From a checkpoint of a small transformer trained on Wikipedia: a variant of Adam for these matrices.
Each number is 500 + 50 x the weight over the matrix's rms, rounded and kept within 0 to 999. Layers, rows and columns count from 0. Numbers have three digits each.

# layer 11 MLP down, 512x1024, rms 0.04, rows 229-250, columns 640-767
501501481485492433481568539530523547481478597507535613420475486511489458526527513405359437474447567520541466556488553517464435536491483543453529358492408522473510550537520458484515510584578508503395498541491541496381492477484508430466513427437552440469442482449445529377589518528485443496501418407507382556487458503429489525549474525488479541424554504494534482536524433494529528507530
424512545521534560393563507395520523544531529578498574441606530530593472502521417527476492542550483524411435516512469546449558459475562466526497535545496478457453428571453423381462514500506534505549551526498552515638478536470560521522440484471552556498495480501497533514432552555490449384486505512544446533477365408475516534520480451466434522503506455610618487437446525462364552599546
439529440444493497536538512510412500560433576488465435510437445493506584467496431518479538540477502431486419438567551492493437515465446609577531520500603531554455569453611467492447514413498478587571452444473509529511398554511484569495398474488472478411510508440608532603400476539493443499517483553472481503375391404437498498407511495565546436526576500590395537479442523476507507494437
488529542455573505492432463513524493553496531474439446441543565558450630534492495542467482388474424531593495516531515372454487482422459529470522447519474504520542499475480476501501432418492564480453421449475494435468469449541487412527468603455415492462487493516506516543424494547432520531549524498514496520493568516442506494463524494569465490571508476484539559465497496457499486481539
582474509538523498413434552503373497476437432448493567530457459571503517550532377513563476440534513516422432487430543444525449521506520512516477504592495584521412481463534446529469476520458461496482453549478534477436485450609546418511572556530430435461453451538485472457563434528550470452533492548524421405499524356447446416514384404466425512539630508524533533504444494493471546486450
514521548555473602582643500445367536521620416400538512451501465501530470495425537453508527554632438584547471529498476437497548518445469459497455470531443501513513490534525549509541516476423465450511527514433503419506529434447548455503582477579525436618548466504428465482534457500505414498471551480595480585478487515560421570552523497509533517408510440460569426537560646548462480520561
509406502560504471531472461568475566559548456491537484445497503595489413524428435402444481445493630470562431410480531582436511498462445509506502429489566407477554435405492460514519594503473541510555619506408488509514530567429556497506493503542535456489452485607416461464508484467502495523515471523498460482533461469471487501533485480479468548408476512496396451382512494482472484429478
478516499478396592576521472456450601534523578458432521502540509532498523544466540498451520492533510563557472503471502424505458521451418388515484483529538511496557552433484503498533471546482501523538535449459477569609521503475446450431389549422488567502482502458481500519486531572507461504517497446407482519485465459455492463487444468492457511559483416482566551435421556486590598565621
503526454547497512375468545473424548497453548491504473436415478424468554537545500468558586541464632568441480494458494499515486483454536567473449520449500544503464480640479506452483498511497462475419500566540454555589489502440498495412548560536478550435497510486579494528477493482475464524498459541496488458474515531498519544463567485509563437472496496509471477421485472527535475476460
373570557417486499460498448471455504556461506477483486548553533546579575540473545403586376467472573435524528532609477580480432497459516515462463571476553482484573594613509545478421508519580499550561453438584522494575560522470500513573432402500509510531562457421403519531452526498483567497458523620484457451495498523428469493554507552514573478414529580550467529579548452541442540545530
537469559582456492508516480456525522492459398402497500444488482368507505557510538470455577486530544545478496489585435499510490505493499495364505548503519495501471584506587439498525490486447466490504615533477487593552486472348436527385504505462517488469712538506416505454482519452536497524410460520568535407512463529455454554549461527488425496483432547506427451496458526547526553542535
517520476540474542521506476443516452461520485503480568492526501580577507589506526516382539532396439522476507482497507418520575531523473437594514473524526490487443555534510561425505498436499506550522444564611521451525551526437456531594545474566521465489452517558480483558536541562520453485423491572495434588468468513519473490546447515492498483437536498512434554502412473501491467510525
539408488544481429631616429489569494516492454522523547444476514477513489503495458441520536514504420531536451469505433414536406537482538453484504504451491482524585481461470428511508556442476469523462555567420530553538456552480515556389573524519653410508491473576491548429528565494494549436533532428473501477558503570515503478554609472477440629467454505390537444589463567477560464536511
544477538422568551566543512640449513500395432608474509597526426472407449567505468520455419404496399470495384468380445496478463483502456428536569537470499480539502521482470472576531447502487494545434532578493463524473408601482551464484526538436469453469539544499463453475460478488476516506528484381531490466502454528527519506524509536507444461595511421526449585437485517466569639489464
407476582474496452544477505472496527550532515483439520417557458447452469578405525353522494483494433498509544541458427513499482493456542542503548463580448504498482524506500497502503517531450504449506552576450492492522502537468519523497524574454512571384465487541482474499511623458568528471446458465445441538456571464494429530471519475491409590497468513480524510527527555499499515534547
565518518473556450479512462522524475473419493507472542503541554495528467510478465468501547464477474531563451479506507441567468523496505551443530467452516598598508435458569452541471516517532547479435562541445457526485433518518482494440559526498577470401436483494510525436498484613489543528481497445481522527417495452543412512508609489486488555401483531479452474476601555427543518555401
512539488500510568486505492471573510502547577518443498525580541453518452473480538437411541551488498597503455530521525434531434565500472536441550558543515497529474527442513463522512580475611519570426530405563516403480464536524483483454532550478599590469533505480489542499602419517511544457526456513504396571477492492444435455465469534442480575479429537461506560563529574507569501498532
406487522518476487546562526449575474504474521580469500481461515412532492491499471483449602524471513480547557540519565473510596502501474414428424445480496510483495410565488574427499502494461464527508490487521457426425578545558419472414475501475519530575477431544508514498415580489554508513496546544471469501569379559484451492507482551454527426479511485469503558572491553488471496495447
468505527500537548603497464470565470495563489558602508386452465591636439522534529464561474556543479428598508473487613530555558537480512534478447507523558486476454505502497571525561497567565511500517608520475494405460539506508548553567513463522508507575531464480487540466533413515501474518451508527448619583465484480482463516454445498528417467509514533503431535557460516488555491475554
490538499516439533452506496534495530575537469504427529465541569475473544513540458415488596545419450517481553477440452597539494567603495521508503512501432470495522466515403530534529510449432549539475480490482561423552582481410484512535474509522549528479479462549406512461454546442565568438493560480429448448478464516488471547480467439518449485582446568438389397477497523450575398440540
519510460565503573474532524476622595454511454554597586450506496541516441508483563546459547590433468530475517533467567505540529479468434537454532438460505532445424456365495397509528487527573558506469513481509517517437445458484469518539458506461528454438498486508520495481408530496501402473479509518431502572452463467468451497502517503517468624440517515512523447503505411571552456515534
398557559589549530465462516542520464457409432502462431527517471492412597529475478533480533488514543499573513481516563550516552469447530526491466494473458498507483431544504405496462505495433529453486476427583360416514510461531521506575454475496435617518535551470395559571442565521522480431493545488472536525500533530538520433459517544479497503556500554469549481466444493518505468442531